{"n_layer": 15, "n_kv_head": 1, "parallel_block": true, "init": "normal", "init_std_o": 0.00755, "optimizer": "soap_variant", "warmup_steps": 200, "decay_shape": "linear", "doc_mask": true, "dataset": "wikipedia_en"}
Each number is 128 + 32 x the weight over its row's rms, rounded and kept within 0 to 255. Layers, rows and columns count from 0. The size above them is the row's rms in percent of the matrix's.

# layer 11 MLP down (transposed), 512x128, rms 0.238, rows 267-319, columns 64-127
size [109  90  90 101  98  93  98 104 125  83  96 114  88 109  85  93 103  90  98  97  93 102 101 108  91  91 119 111 102  96  92 114 136  93 112 111 105 110  97 101  99  98 102 100  95 107  86 104 107  93  99  95  92]
[[124 103 104 111  99 141  64 101 141 130 169 145 152 141 113  81 208 133 139 122 160 110 144 125  92  89 136 167 161 123 195 117  94 133 128  58  65 116 128 155 195 137 184 132 127  81  90 134 208 129 149  93 147 103 149  98 192 121  62 147 168 117  95 111]
 [ 96 136 143 145 167 120 116 163 149 109 147 155 138 119 157 126 133 108 119  88 105 126 124 156 119 145 119  52 156 159 141 113 101 115  80 113 187 143 140 135 100 111  86 114 145 154 125 148 121 124 141 181 135 156 207 164 138 148 148  98 118  92  98 154]
 [ 78  89  81  96  92 150 212 152 109 124 148 171  84 179 111 127 157  92 129 124 175 146 132 144 128 115 121 167 110  82 132  77 120 132  71  70  73 128 174 181 133 102 127  72 125 140 124 150 107 143 114 162 153 139  47 150 140 110 123  91 106 108 134  84]
 [103 121 108 175 114 130 131 110 172 149 106 117 146 131 127 126 135 155 147 150 103  85 168 172  89  88 111 174 128 135 150 108  82  89 135 137 161  97 140 165 131 128 127 179  81 141 122 101 135 116 101 138  88 183 147  93 180  92 155 102 178 140 146 171]
 [139 198 161 149 206 173  96 126  96 123 207 132 126  98  84 100 114 124 172  87  99  97  95 147 155 162 154 140 172  99 144 154 151 156 147 128 121 138 102 136 187 119 148 133 110 123 148 110 135  94 112  99  94  59 123 157 138  89  91 100 166 131 140 182]
 [ 98 132  75 174 108 134 205 131 186 162 106  49 170 169 130 127 132 113 127 114 128 115  90  66 141 132 126 118 200 117  68 139 156 152 150 124 116  77 182 106 125 103 108 108 145  51 160 118  94 170 151 131 178 177  86 138 197 129 138 177 131 147 134 126]
 [169 195 152 202 162  93 178 128 147 134 149 112 204 109 139 140  95 156 137 113  88  85  98 146 111  59 169 128 170 139 142 148 151 123  59 185 160  87 161  94 138 131 178  93 138 113 136  86 164 168 110 121 142 109 164 103 145 117  96 103  86 137 140 117]
 [119 107 160 124  79 158 205 102  94 140 133 105  81  80 115 161 102 126 139 174 135  86 122 125 155 105 111 147  95  89 173 129 153 113 105 202 172 158 109 110 116 136 138  73 107 166 105  82 126 165 167  98 150 109 153 124 147 161 145 116  85 122 124 144]
 [115 111 147 140 102 155 182 115 143 104 161 142 159 114 104 123 138  79 147 128 169 150 167 127 145 113 128  88 120  85  74 128 137 135 140 161 172 150 157 127 123 128 138 101 116 128 155 160  77 114 132  95  91  65 162 197 148 129  80 144  95  72 131 172]
 [128  93 177 123 178 105 147 166 151 168 136 173  84 111 119 114 144 126 176 128 146 126 131 122 113 134 138 122 181 150  32 119 113 115 112 139 102 122 152 154  53 143 186 123 104 118 151 135 104 112 172 105 158 160 121 112 116  40 169 163 131 139 194 115]
 [105  91 116 172 129  89 122  84 160  83 137 202 121 105 116 141 106 124 162 219 141 158 136 170 149 161  92 166 139 157 141 110 146  87 152 130 144 154 112 131 166 101 132 110 123 172 157 106  95 148  92  78 145  91 138  87 107  91 147 183  79  95 111 181]
 [101 100  70 110 123 127 115 187  79 150 102 146 102 155 116 136 139  97  84 172 150 108 110 131 171  86  74 136 160  48 162  67  95 103  79 120  69 145 132 158 129 124  79 129 141 146 115 174  99 155 138 123 170 210 136 109 157 124 116  86 119 158  85 172]
 [152 145 125 137 157 151 164  67 128 125 131 101  88 109 131  78 139 153 166 140 108 107 102  64 127 166 123 142 114 123 148 193 151 130 149 130 119 154 152 145 149 107 145 107 144 104 110 195 160 167  83 125 157  65  67 140 103 109 107 218 128 119 121 150]
 [151 149 111 123  90 130 133  97 102 177  94 134  23 121 118 130  69 143  59 142  78 121 124  71  95 175 108 152 125 152 173 128 218 127 140 160 148 130 121 153 111  66 180 151 160 108 139 124 120 116 173 174 140 171 131 120 125 118 131 184 191 124 145 120]
 [136 134 127 133 200 173 126 131 110 118 108 173  92 118  89 153 115 112 109 105 133  91 160 134 184 139 137 186 137 149 159 106 157 111  56  84 139 143 122 138 126 124 138 116 141 120 112 182 162 148 142 153 120 179  60 108  91  27 133 157 189 108 137 144]
 [148 106  62 125 159 116 130 152  88 139 138 171 107 102 139 104 149  86 139 109 148 148 163  90 148 158 106  88 146 120  97 148 140 137 186 100 110  96 109 138 180 133  74 102 157  84 141 106 120 118 119 191 132 125 141 127 176 140 144 124 138 147  73  87]
 [ 88 167 148 111 136 111 124 135 112 112  96 183  45 122 139 103 121 158 132 170 125  91  37 118 119 142 133 123 101 114 111  97 145 128 123 144 163 125 136 137 142 138 195 107 108 137 119 156 156 165 110 156 117 166 117 133 134 149 134 123  91 102 137 141]
 [153 130  56 168  68 219 160 137 200 151 152 130 164 144 169 111 123 113 143 149 150 103  99 175 144  82 138 162  96 144 140 189 135  84 161  79  97 128 165 148 108 125 116 146  95  93  98  97 121 174 111  66 123 109 168  94 148 139  87 110 123 197 225 101]
 [100 160 117 173 198  86 120  47 110  79 165 121 109 186  77 140 114 150 127 162 163 202 145 127 137 156 129 138 140 142 149 125 108 132 128 123 157 197 143 148 208  85 138 121  90 162 116  93 124 147 109  91 127 131 127 143 100 168 114 184 166 164  87 119]
 [106  90 132 165 115 213 137  91 126 132 131 138 168 144  95 105 117 138 116 105 119 145 112 101 128 138  89  94 156 163 154 167  76  66 118 160 122 149 140 119 168 194 110 168 113 134 151 136 139 170 150 118 115 136 139 117 111 125 126 145 114  97 130 182]
 [151 160 197 184 132 146 164 163 164 177 144 123 168 103 107 124 147 155 116 101 109 114 112 110 134 132 134 111 143  93 174 152 137 125 127 101 152 133 123  88 123 140 133 118 100 115 152  32 205 125  99 117 107 108 178 103 132 169  96  89  77 123 120 128]
 [112  49 170  88 106 131 111  92 132 130  90  50 155 111 143 117 102 144  88 136 131 120 165 178  85  92 133 158 149 154 144  58 165 133 104 136 130  90 132 100  97 184 111 197 101  54  86 130 188 148 211 151  99 101 134 106 119  56  94 145 168 159  93 144]
 [153 115 128 132 145 149 123 100 192 149  98 122 118  96 112 100 141 229 174 129 104 147 120 119 125  92  85 166 105  81 132 154 181 128  65  58 148 120 209 132 135 125 186  76 191 160 114  99 131 150 121 110 171 157 165  99  97 121 144 124 136 126  54 134]
 [152 123  96 130  83 178 157 107 128 101 150 170 114  56  90 136  83 150 124 122 124 123 138 125 167 137  94 192 145  95 153 130 166  84 108 130 108 159 140 108 107  91 137 143 114 177 151 133 113 158 101  85  88 155 168  99 108 123 178  91 127 133 125 114]
 [109 126 142 118  89 173 138  99 170 147 101 131 210 151 121  84  58 169 144 110 142 141  59 194 130 129 129 132 122 109 103 113 140 115 134 133 172 188  97 153 146  94 144  95 184 111 163  84 121 124 137 139 190  94 113 112 126 130  88 116 128 115 167 144]
 [125  71 138  77  92 119  94  97 174 117 137 218 101 201 155 151 144 159 125 121 190 153 126 165 160 123 141 151 124  85 129 127 111 157 161 175 111 169 163 109 133 133 130 116  93  87 114 134 152 178  96 168  89 134 108 127 113 182 150 157 146 186 141 100]
 [166  65 184  91 161 171 133  83 151 135 148 100  80  72 127 131 155  68  85 128 100 127 184 131  77 134 139 162  70 144 166  99 147 117 107 168 135 148  92 103 110 142  73 120 144 101 141 173 146 158 122 156 109 154  85 127 135  99 103 148 164  93 116 133]
 [117 145 167 121 100 118 130 102 154 135 130 144  66 180 146  97 138 104 186  94 148 164 130 122 114  70 182 193  92 125 136 146 172 104  95 115  89 155  67  59 125 139 121 190  81 132  78 135 110 136 140 152 108 106 107 157 116  78  65 105  85 146 141 143]
 [166 124 201 122 148 134 137 148 185 101  81 165 182 111 104 126 105 182  92 144 145 135 138 103 138  66  92 131 155 161 181 122 158 129 136 137 123 106 149 108 155 130 114 116 118 161  87 162 180 113 144  93 112 124  64 151 104  63 140 108 105 148 104 172]
 [117 127 139 117 134 140 105 189 192 102 103 180 160  83 155 113  84 117 149 142 114 172 152 112  75 126 138 167 213 125 158 171 124  66 131 110 184 135  95 104 121  84 158 146 153 134 106 118 118 183 167 129 127 139 112 181  88 153 131 188 144 119 168 140]
 [107 118 141 108 138 143 160 205 117 168 165  45 121 150 145 112 104  73 123 163  83 149 122 106 161 163  95 114  57 167  91 108 186 103 162  45 114  72 127 110 116 109  82 134 116 133 113 115  58 139 108 141 134 109 204 134 133 137 167  95  68 131 164 147]
 [127  98  47 111 143 172 149 137 123  68  83 139 104 157 108 135 135 116 114 174 130 109 120  60 131 150 143 113 159 123 194 115 120 112 127 154 115  83 171 122 164 107 184 104  59 145  45 159 176 157 101 134 112 152  93  52 138  87 153  93 136  99 164 186]
 [123 109  95 121 139 126 107 100  98 170  74  56 160 123 105 150  86 119  79 149 158 143 183 153 101 126  85 113 127 145 167 152 131  98 154 117 134  80 135 129 157  99  90 124  93  79 132 131 114 166 132 106 106 135 170 156 131 118 108 135 132 126 159 143]
 [115 112 140 178 118  89 109 142 166 111 108 177 149  91  80 139 149 111 148 121  98 125  93  76 105 128 110  93  97  97 109  98 165 107  90  83 164 135 124 130 122 137 136  92 175 119 122 165 114 143 110 154 103 159 140 162 171  85 120  96  94 103 119  93]
 [147 136 181 183 165 110 112 122 104  58 132  61 119 151 187  51 135 129 101  93 108 157 109 134 144 170 106 114 153 151 106 182 111 154 117 152 107 162 136  90 126  94 121 146 149 105 121 106 167 130 225 101 113 159 142 153 113 129 133 121 128 129 153 123]
 [188 149 123 163 100  62 125 124 140 106 124 205  68  75 134 177 131 149 124 112 141 184 112 130 103 153 145  63 143 127 102 124 111 128  89 145 114 158  90 165 180 116  54  98 170  92 159  57  44 217 136 161 112 115 102 135 122  93 103 139  99 148 135  69]
 [102 132 156 141 102  65 141  96 192 145 115  97 134 133 132 168  86 157 148 180 111 108 162 101 142  99 169 131 146 113 190 130 150 104 120 185 183  29 137 132 156 102 139 110 195 168 127  86  93 118 139 114 126 137 140 184 118 108 106 118  41 139 172  88]
 [ 59 128  94 103 134 134  77 106 141 112 138 152 140 147 108 104 115 164 164 102 131  78 103 196 109 136 100 136  93 101  86 122 126 170 152 129 185 166 151 128 132 100 118 113  80 101 105 118 135 131  95 102 129 102 155 184  48 176 111 120 158 129  78 171]
 [ 93  79 175  94 142  77 111 105 152  89  82 152 105 160 107 185  95 128  95  93 138 137 175 120 123 117 139  48  90 141 166  90  85 137 124 144 163 143 158 182 117 103 158 138  97 135  99 101 140 150 169  77 109 162  51  97  73  74 132 155 151 152  67 141]
 [122 107 125  94 135 106  99 126 108 157  62 138 124  89 100 132 109  86 119 123 174  70 164 126  97  98 152 143 125  83 103 142 181  91 106 196 147  55 106 103 145 149 124 127 150 118  84 114  96 107 163 138 153  85 106 126 238 143 146 113 140 161 208 157]
 [129 126 171 145 142  83  97  92 177 122 128  38 172  98 128 135 180 117 101 124 118 151  86 162 157 117 132 164 123 101 134  97 140 117 107  92 108 157 135  93 144 143 104  55 165 167 145 176 171 147 205 140 142 128 118 108 117 146  70 154 180  57  98 115]
 [162  80  58 146  69 153 145 118 184 192  24 119 145 165 181 107 102 157  80 170 130 120 139 152 129  96  60 107  70 169 105 137 151 116 135 104 135 125 136 136 114 109 157  97 129 117  97 154 108 127 113 116  94 120 123 117 151 127 154 128 115 112 171 126]
 [127 108 111 146 122 149 101 119 171  63  67 112 167 102 198  87 113 113 143 114 132 112 113  55  95 176 134 145 151 178 157 132 126  36 101 153 205 145 145 108 145 154 125 126  98  98 158 114 178 143 145 116 119 138 112 132 125 159 161 138 145 124 160  88]
 [137 142 150 129  94  94 126 128 113 149 132  93 212 119 101 120  97 166 123 118 110 114 135 138 141  98 111 127 117 149 125 132 205 127 163 136 175 147 145 140 128 123 106 135 151  95 158 105 172 123 121 141 158 140  84 143 153 137 157  79  94 142 141 185]
 [ 90  90 126 113 106 117 150 144 158 114 173 176 152 145 103 105 135 140 155 124 115  98 161 122 110  83 162 154 104 157 114 181  85 104 129 164  69 119 178 136  92  95 144 142 126 103  98 141  78 158  98 121  97 164 148 126 142 126 158 127  68 132 184 133]
 [ 96 126  48  89 116  70 140 113 111 110 137 214 129 140 153 122 107  95 126 150  95 146 136 157  89 124 118 123  98 163 158  73 106  69 146 136  75 171 150 182 184 176 196 137 116 147 113 152 169 121 182  98 169 105 121 146 142 184 179 166 102 115  44 127]
 [125 113 159 125 120 101 139 136 166 126  63 104  74  64 136 116 158 112 120 136 159 118 112 114 126  73 134 117  96 140 125 149  80 125 167 115 120 120 147 156 106 116 153 109 112  72 132  91 150 147 220 112  72  66  64 141  73 120 134 139  85 149  94 127]
 [161 164 132 164 142 175 148  67 131  88 111   8 152 106  60 131 138 150  75 170 110 125 142 167 117 157 101 141 122  87 182 115 124  99 103 192 147 145 151 165 145 114 147 107  93 123  81 159 152 145 128  89 116  76 177 131 138 163 150  98 194 151 167 143]
 [106 189  62 106 162 170  91  84 161 152 181 173 135 174 129 111  99  89 124 120 114 124 125 126 146  86 162 130 109 170 175  59  99  87 147 134 148 172 141 147 141 103  39 167  91 137  76 137 152 183 118 128 145 159 166 125 106 185 128  89 140 143 189 140]
 [181 137 120 132 133  96 157 164  97 162 139 153 139 107 121 141 104 119 122 133 136 111  86  84  79  51 141 172 143 101 160 118 111 137 114 105 123 143 159 117  76 159 131 117 114 120 159 187 116 133  68  56 172 144 167 125  99 177  76 108 119  43 129 137]
 [100 199 103 122 118  98  98  91 124 131 101 136 127 114 110 110 127 106 135 179 165 141 163 127 112 145 170 148 166 127 144 151 117 137  74 129  91 140 184  65 125 115 129 115 171 150 134 146 172  80  82 114 111 117  73 124  94 139 108 145 172 127 109 141]
 [109 130  80 132 183  76 107 130  97  97  58 107 174 138 109 174 110  96 143  97 108 127 140 146 106 101 207 186 117 132 177 190  97 136 142 156 123 126 138 117 147 136 154 113 146 142 104 103 166 112  37  77 131 165 167  84 105 167 128 104 144  72 148 120]
 [143 133 157 149 123 140 108 103 133 161  79 164  99 158  83 142  95 126 102 127 168 138 164 104  83 142 161 145 173 110 117 132 129 136  69 116 134 125  94  65 165 158  93  67 244 111 147 153 125  81 186 153 118 155  60 156  85  57 154 144 145 112  97 124]]
# layer 11 MLP up, 512x128, rms 0.22, rows 268-319, columns 64-127
size [ 93  96  99  89 104 105 105 109  86 101 114  91 102  89  99 107  95 106 103  95 103  95 100  95  97 105 108 104  95  95 105 115  99 108 108 103 106  91  99 104 104 107 104  93 105  85  95 102  99  98  96 101]
[[114 132  99 119 131 148 162 166 114 156 125 162 155 164  95 113 144 121 151 116 219  94  99 144 105 160 104 214 108 138 101 124 156 105 154 187 108 104 100 171 110 150 154 168 128 125 125 121 123  90 131  95 105 150 106 107 106 107 141 127  75 212 137 145]
 [142 131 185 137 125  81 104 127 139 113 107 127  84 133 128 146  86 148 110 134 141 141 125 167 143 139 137 105 170 106  71 111 125 154 168 153 123 102 129 132 144 153  74 126 121  92 164  55 100 128 117 105 124  42 104 124 134 122 114 107  72 133 113 152]
 [119 149 156  86 109 112  89 180 152 104 125 129 147 117 120 155  90  67 142  95 155 194 169 139 123 232 149 124 118 125  91 185 154 156 178 169  95  63  96 123 139 105 108  59  98 124 142 121 107  68  69 117 152  37  96 147 120 157 118 157 140 157 122 130]
 [ 76  56 119  92 112  92 122 128 104 136  41 155 111  95 146 114 143 156  97 101 110 174  91 104 144  84 122  82  89 165 119  92 151 115  85 169 137 146 145 141  51 144  85  95 110 117  95 128 127  95 131 131 129 159 160  83  98 121 119 138 113  78 106  70]
 [185 138 178 137 146 135 103 114 115  72 164 176  89 139 102 136 107  59  94  68 124 134 114 114 126 167  66 184 182  83 142  69 148 145 132 140 131  84 135 159  72 122  96 144  90 107 144 169 111 130 100  72 140 135 123 116 148 163 152 164 134  63 128 125]
 [152 136 133 103 106 124  90 132  75 168 103  98 129 180 142 117 145  94  56 176  78 192 131 146 114 152 160  97 182 150 117 132  97 147 157 124 129 128 120 173 151  99 172  87  96 164 114 167  88 127 104 110 114  91 151 110 151 109  73  81 120  99 170 160]
 [102 123  88 119 154 157 103 115 148 136 151 109 107  79 115  99 120 129  95 144 197 114  30 139 119  85 120 134 135 154 132  45 102 227  98 108 131 125  66 150 106  67 152 124 144 120 206 105 126  83  96 152 130 167 108 121 127 100 152 133  77 165  84 156]
 [159 128 117  94 147  85 170 116  65 148 112 126  81 136 116 151 154 120 134 110 142  91 114 153 105 201 125 108  99 127 105  50 147 102 110 164 116 134  89 142 140 143 141 142 168  90 160 185  66 123 127 131 137 138 157  82 117 149 129 125 127  74 116 166]
 [117 125 129 134 114 132 113  83  84  92  86  99  98 103 156 145 142 136 134 153  61 100 121 132 120 141 121 167  91 131 188 148 175 126 129 199 114 124  62 103 158  96 111 127 154 110  64 148 173 141 120 213  86 133 175 168 168 193 124  96 155 115 121 118]
 [135 119 161 108 141  97 129 131 129 157 176  83 185 182 156 125 111 120 170 172 109 187 163 125  90  64 108 116 147  98  91 146 150 149 120 129 136 149 137 140 105 168 128 132 156  67 171 139 130  76 191 180 135 168 163 177 143  88  99 127 120 152 103 117]
 [111 126 108 167 103 130 119 120 116 167 159  95 126 124  65  50  96 135 147 153 133 156  67 107  93  51 131  98 127 126 129  68 148 152  87 104 118  88 111 158  95 108  31 131 144 130  78  84 154 127 162 144 143 181 124 101 115  87 131 103  53 100 130 119]
 [173  87 119 139 104 108 122 141 153 174 163  96 158 190 137 126 104  91 103 113 146 175  96 116 118 117 144 147 208 132  86 116 104 153 121 133 143 148  87 144 158 178 139 144 102 138 142  88  65  62 159 143 126 199 169 133 182 108 139 104 124  77 123 139]
 [130  89 125 175 172 105 110 156  99 123  92 118 115  93 154 101 126  69 134 151  71 119 167 163 134 145 128 145 113  93 154 100  59 136 160 145  88 110 119 114 124 122 211 133 113 132  81 147 156  71  78 129  93 115 129 120 205 140 144 113 112 116 126 208]
 [129  71 127 116 108  93 137  90 126 124 131 131 137 116 119 107 116 106 184 176  90  85  94  68  86  81  91 130  75 130 109 139  78 163 175 180 131 134 129 101 156  73 147 117 139  78 171  66  95 107 146 129 117  95 233 149 161 171 108 147  87 140 118 125]
 [113 145 144 151 139 156 103 158 179 157  97 130 144 111 175 121 136 175 144 129 128  96  91 136 105  87 136 138  94 123 185  96 128 101 170 152 107 175 188  61  99 120  91 104  80 146  94  72 107  92 148 122 108 198  95 152  93 119 150  68 138 105 137 144]
 [155  82 103 134 120 142 107 124 156 161  94 109 150  88 133 138 117 122 161 170 114 153 113  94  45 111  69  56  72 104 159 143 134  99  82  87 102 127 141 122  81 135 197 126 133 112 126  92 119 110 121 107 162  77 151 164 113 165 107 159 124  72 113 151]
 [118 109 138 112 186  70  76  79  54  89 125 167 133 120 121 121 115 117  85 130 131 141 124  94  94 166 169 119 110 163 153 100 146 224  90 156 143  95  93 147 142  94  95  87 142 157 149 145  99  80  89 161 177 151 142 196 138  98 135 106 118  44  80 131]
 [102 128 189 140 140  99 171 159  99 101 110 140  68 143 158 127 140  89 116 139 167 110 117 148 129 127 131 140 151 129  73  89 127 160 150 144 108 181 145 141  71  75 107 128 169 114 141 128  91 120 100  85 153 127 101  93 179 151 216 106  63 117 110 140]
 [156 119 101 106 158 154 149 147 174 133 167  95 152 115  87 150 114 108 124 130 112 159 163 142 123 103  77 124 158 203 113  81 140 168 178 110  65 150  71 106 122 170 104 149 154  76 150 134 101 135  92 155 176 122 112  93 180 126 127 130 151 142 168 153]
 [105  86 129 139 167 132  99 133 102 139 142 112 183 154 152  88 111 123  86 108 134 116 156 124 131 164 102 134 185 110 125 120 129 103 163  79 173  96 106 144 145 174 108 139  83 141 103  94 143  91 147 128 163 132  98 163 122 152  28 141 108 192 132 129]
 [117 144 172  91 133 135  97 108 106 196 138  60 166  79  74 161  98 137 140 201 110 163 157 141 137 111 165  93 124 169 146 147 127 124 109  68  95 101 140 115 131 107  58 102 118 139  99 135 180  93  94 161  93 142 108 184 128 108 104 131 122 136  95 167]
 [154 112 128 211 132 114 111  94  57 138 134 113 165  96 192 174 155  95 136 103 183 148 108  82 126 131 157 120 140 107  99 135 128  58 122 128 118 190 112 101 130 189 136  84 127 112  97  50 122 114 149 145 118 127 151 142 105 109  74 114 139 106 171  76]
 [116 147 136 142 165  90 114 125 160 143  93 185 135 132 143 103  57 151 109 144  79 157  93 166 130  87 150 125  76  94  86 140 167 134  94 118 133 116 125 149  89  88  91 128 102 126  94 114 158  75 195 147 160 146  92 184 170 171 200  74 134 126 184 112]
 [ 85 161 122  89 136 121 124 139  81 188 126 104 157 148  78  93 139 140  99 134  72 124  78 141 138  52 162 140 103 113  99 101 150 126  70 143 155 124 157  95  55 158 147 187 173  84  96 135 176 153 114 130  86 124  51 114 135  98 113  90 115 127  91 148]
 [ 93 171  75 127 142 148 141 130 103 140  98 156 155 124  41 112 139  95 109 121  86 129  94 103 122 134  72  87  90 147 128 122 131  96  94 168 104 126 111 142 101 126 117 128 146 155 110 153  46  73 178  95 165 133 189 152 155 110 118 190  87 108 143 146]
 [ 49 120 114 140 163 115 141  73  92 176  80 147 130  85 159  92  91  94  98 170 118  91 167 133  93 122 116 123 129 186 125  86 141 101 125 139 120 115 139 140  91  91 110  78 154 148 149  95 107 106 141 119 138 193 124 148 165 137 152 111  74 153  70 116]
 [207 103 134 104 179 100 157 148 101 137 168 126  97  50 103 129 114 183 178 106 140 103 120 183 141 109 153 126 183 188  70 128 138 135 143 122 110 159  92  79  99 112  55 111 109 145 151 187 169 118 126 162 182 121 115  99 170 152  60 124 127 119 157 192]
 [101 115 113  91 120 160  78 168  79 138 104 115 156 123  85  84 121 110 111 158 173 152  92 150  48 130 136 163 110 144  85 139 168 128 129 142  77 143 151  88 119 117 119 115  76   3 171 119 121  82 156 161 105 123 166 128 139 141 103  95 177 143 160 124]
 [162 124 167 142 140 126 137 146 168 132 171 132 129 159  73 150 163 140 165  74 134 149 167 123 105 162 128 172 103 147 104 100 185 117  76 187 122 106 146 174 129 150  78 148 190  85 180 130 170 191 124  91  72 146 120  87  92 167 128 146  67 114 151 138]
 [126  90  58 149 133  71  97 120 108 146  92 118 143 121 153 211  85 126  96 126 163 109  96  70 147 128 127 167 113 126 155 156 129 171 203 125 126 128 145 116 160 110  85  93 135  93 132 116 142  97  73 158 153 163  69 141 136 128  96 128 171 101  44 143]
 [ 50  98 130 114 122 100 127 156 136 175 143  90 143 151  85  43 167 132 156 117  89 127 133 110 153  32 124 120 130  96 128 141 148 158 124 142 156  84 143  97 143 102 107 159 115 100 128  93 102 117 143 122 142 163 165 178  93 159 138 127  95 102  90  93]
 [ 51 145 128 145 139 121 130 120  74 215 124 103 169  83 121  74 108  89 139  92 132  93 204 138  93 116  95 100 156 182 126 136 115 128 147 126  84  97 127 105 159 110  65 129  97 119 139 159 138 157 159 134 106 146 112 110 153 103 140 124 132  94 141 137]
 [121  93 140 126 140 155 176 101  97 196 185  76 145 155 157 102  91 137 143 169 161 115 148 127 103 106 184 130 142  96 123 139 101 121 119 159  74 118  97 100 119 139 146  82 116 130  86  86 135  73 132  77 178  83  94  88 134 149 114 127 136 144 139 106]
 [141 117 140 113 157 115  97  76 124 109 187 118 181  61 143 113  84 129 120 167  93 116 141 142  86 171 111  78 108 171 125 183  82 117  96 121 121 104 118 143 121 124  72 109 109 131 111 123 126 161 141 177 140  74 127 134  99 164 127 111 126 134 158 121]
 [123 172 133 201  83 151 116 113 122  92 121 105 119 115 119 155  82  98 173  83 177 152 148 119 127 119 180 187 119 137  90 179 126 158 152 133 167 145 206 109 126 173 139  23 138 136 122  80 137 161 173 106 117 129 123 117 120 120 121 132 106 155  92 156]
 [142 186 155 142 106 151 105 178 154 220 173  99 112 137  56 144  61 142 155 114 120 174 195 127 153 140 139 188 161 137  97 150 118  57  61  96 130 157 159 139 117 146 123 108 134 139 170 124 173 141 138 175 168 138 132 167 149 130  97 137 114 137  92 132]
 [162 111  83 158 135 158 157 132 101 155 184  60 134 131 117 105  47  90  92  74  81  77 150 157  97 141 143 143  80 132 113 121 114 151 148  94 100 139 119 139  93  96  95 126  93 122 152 154 129 125 138 150 124  95 121 127  69 210 142 159 169 118 136 169]
 [ 95 150 146 164 155  65 160 114  83 135 115 136 135 196 145  97 136 141 155 127 129 138 141  89  95  98 158 173 137 125  84 107 149 153 113  77  99 146 150 153 118 106 107 101 191 115  63 108 144 105  86 164 137 153 176 177 189 116 173 128 107 154 116 142]
 [ 95 153 122 152 105 133 146 171 117 147 122 134 150 159 114 122 141 171 149 169  95 183  75 131 210 173 111 130 114 157 202 117 122 123 157  96  85 139 131 169 126 138 121 155  91 142  83 160 188 104 111 132 159 199 155 156  49 118 162 102  81  57  97 100]
 [112 183  89 148 148  75 103 131 164 113 212 111 114 125 134 117 100 110 132 128 135 164 141 127 107 104  88 137 127  94  84 129 141  65 148 103 121  93  84 165 152 143  98 124 104 112 121  86 130 123 107 162 124 116 128 128 154 176  73 177  71 136 158 154]
 [ 78 163 187 106 202 135 112 124  83 105 132 155 159  87  79 149 110 154 192  66 100 123  90 112 148  91 148 144 189 112 143  95 130 166 146 138 130 166 115 185 147 129 144 137 170 147 142 108 191 120 146 139 177 155 122 116 164 156 134 148 105 128 147 144]
 [203 180 142 129 108 132  89  99 141 164 125 130 170 125 158  54 125 181 111 105 102 134 117 158 133 101 138 118  89 128 109 142 167 153 106 124 143 147  78 148 105 134 122  96 151 175 153 162 161 168 128 140 111 172 120 142 126 151 132 141 140 175 100 122]
 [114  74  91 114 115  47 119 120  98 136  89 145  90 167 102 118 122 131 131 110 147  76 162 128  95 105 149 120 103 104 107 126 158 131 145 155  85  93 120 146 147 188 107 100  93 129 236 154 124 134 148 134 149 163 125 182  97 152 139 187 112 151 135 134]
 [129 133 117 123 149 162  53 116 101  93  52 109 106 144 118 143 104 129 144  67 110 132  97 146 156 100 105 137 156 105 117 112 162 129 129 130 165 124  56 117 149 143 104 118 150 160 142 127 138  49 121 137 163 139 102 150 123 120 120 111 169 153  60 149]
 [133 122  78 120 153  48  88 130 147 131 114 132 158 110 124  85 169 145 151 167 138 141 105 158 115 144 102 136 126 106 117 140  83 170 100 114  52 115 153 128  57 130 153  90 190 137 111 158 135 146 125 126 198 139 108 154 140 130 159 167  96 145  72 133]
 [157 161 111 164 102  86 127 111 115 113 122 102 120  95  70  95 178 120 146 151  77 120  81 183 114 122 115 187 107 136 138 155 121 158 175  60 111 168 115 171 123 117 144 129 137 154 142  41  69 107 107 179 140 195 161 119 156  53 107  75 179 107 124 100]
 [120 121  76 140 117  90 108 110 121 121 184 121 160 100 165  80 115 115 162  85 155 164 129 123 144 154 110 160 109 150  91 135 113 151 177 166 154  68  69  98 108 120 127 137 200  76 178  97  68 133 130 172 113 192 137 151 121 159 133 123  68  69 182 147]
 [143 124 126 136  81 128  56 168 120  77 129 161 166  92  99 148 122 130 176 110 175 138  87 151 128 129  74 125 177 118 160  76  57 125 130  95 101 122 123 110 144  89 112 115 140  84 142 114 119 103 142 164 146 114 123  89 175 117 140 125 151 156 108  87]
 [117 128  62 150  57 124  85 135 171 100  64 102 157 138 136 130 128 131 160  85 113 123 131 106 170 157 117 108 127 139 103 133 153 148 160 163  86 136  92 150 194  46  97 140  96 134  91 133 129 104 147 252 108 134  85 136 171  79 164 106 122 130 110 137]
 [132  88 105 155 140  98 150 131 114 142 142 135 140  77 155 118  71 137 119  72 169 171 140 131 159 119  91  64  88 167 168 134 138  88 114 140 136 123 114 168 136  98 134  60 125  76 163 136  76 150 199 117 108 140 162 151 131  97 169  68  96 167 110 120]
 [109 138 110 104 119 168 132 129 157 176 166 123 136  99 142 103 174 196 195  82 109 131 149 126 162 128  85  68 108 113 150  99 159 127  64 163 112 181 111  95  92 129 180  67 152 103 135 133 126  90 169 151 111  78 142 161 136 100 107 170 159 131  83 128]
 [ 98 106  94 117 147 144 121 167 103 119 163 102 145  84 167 111 158 155 186 104 104  64  75  62 184 148 134  96 120 133 186 103 172 182 157 123 118 109 128 189  81 106 160 112  62 144  99  83 139 141 109 103 110 130 134  53 123 191  98 112 145 148 153 173]]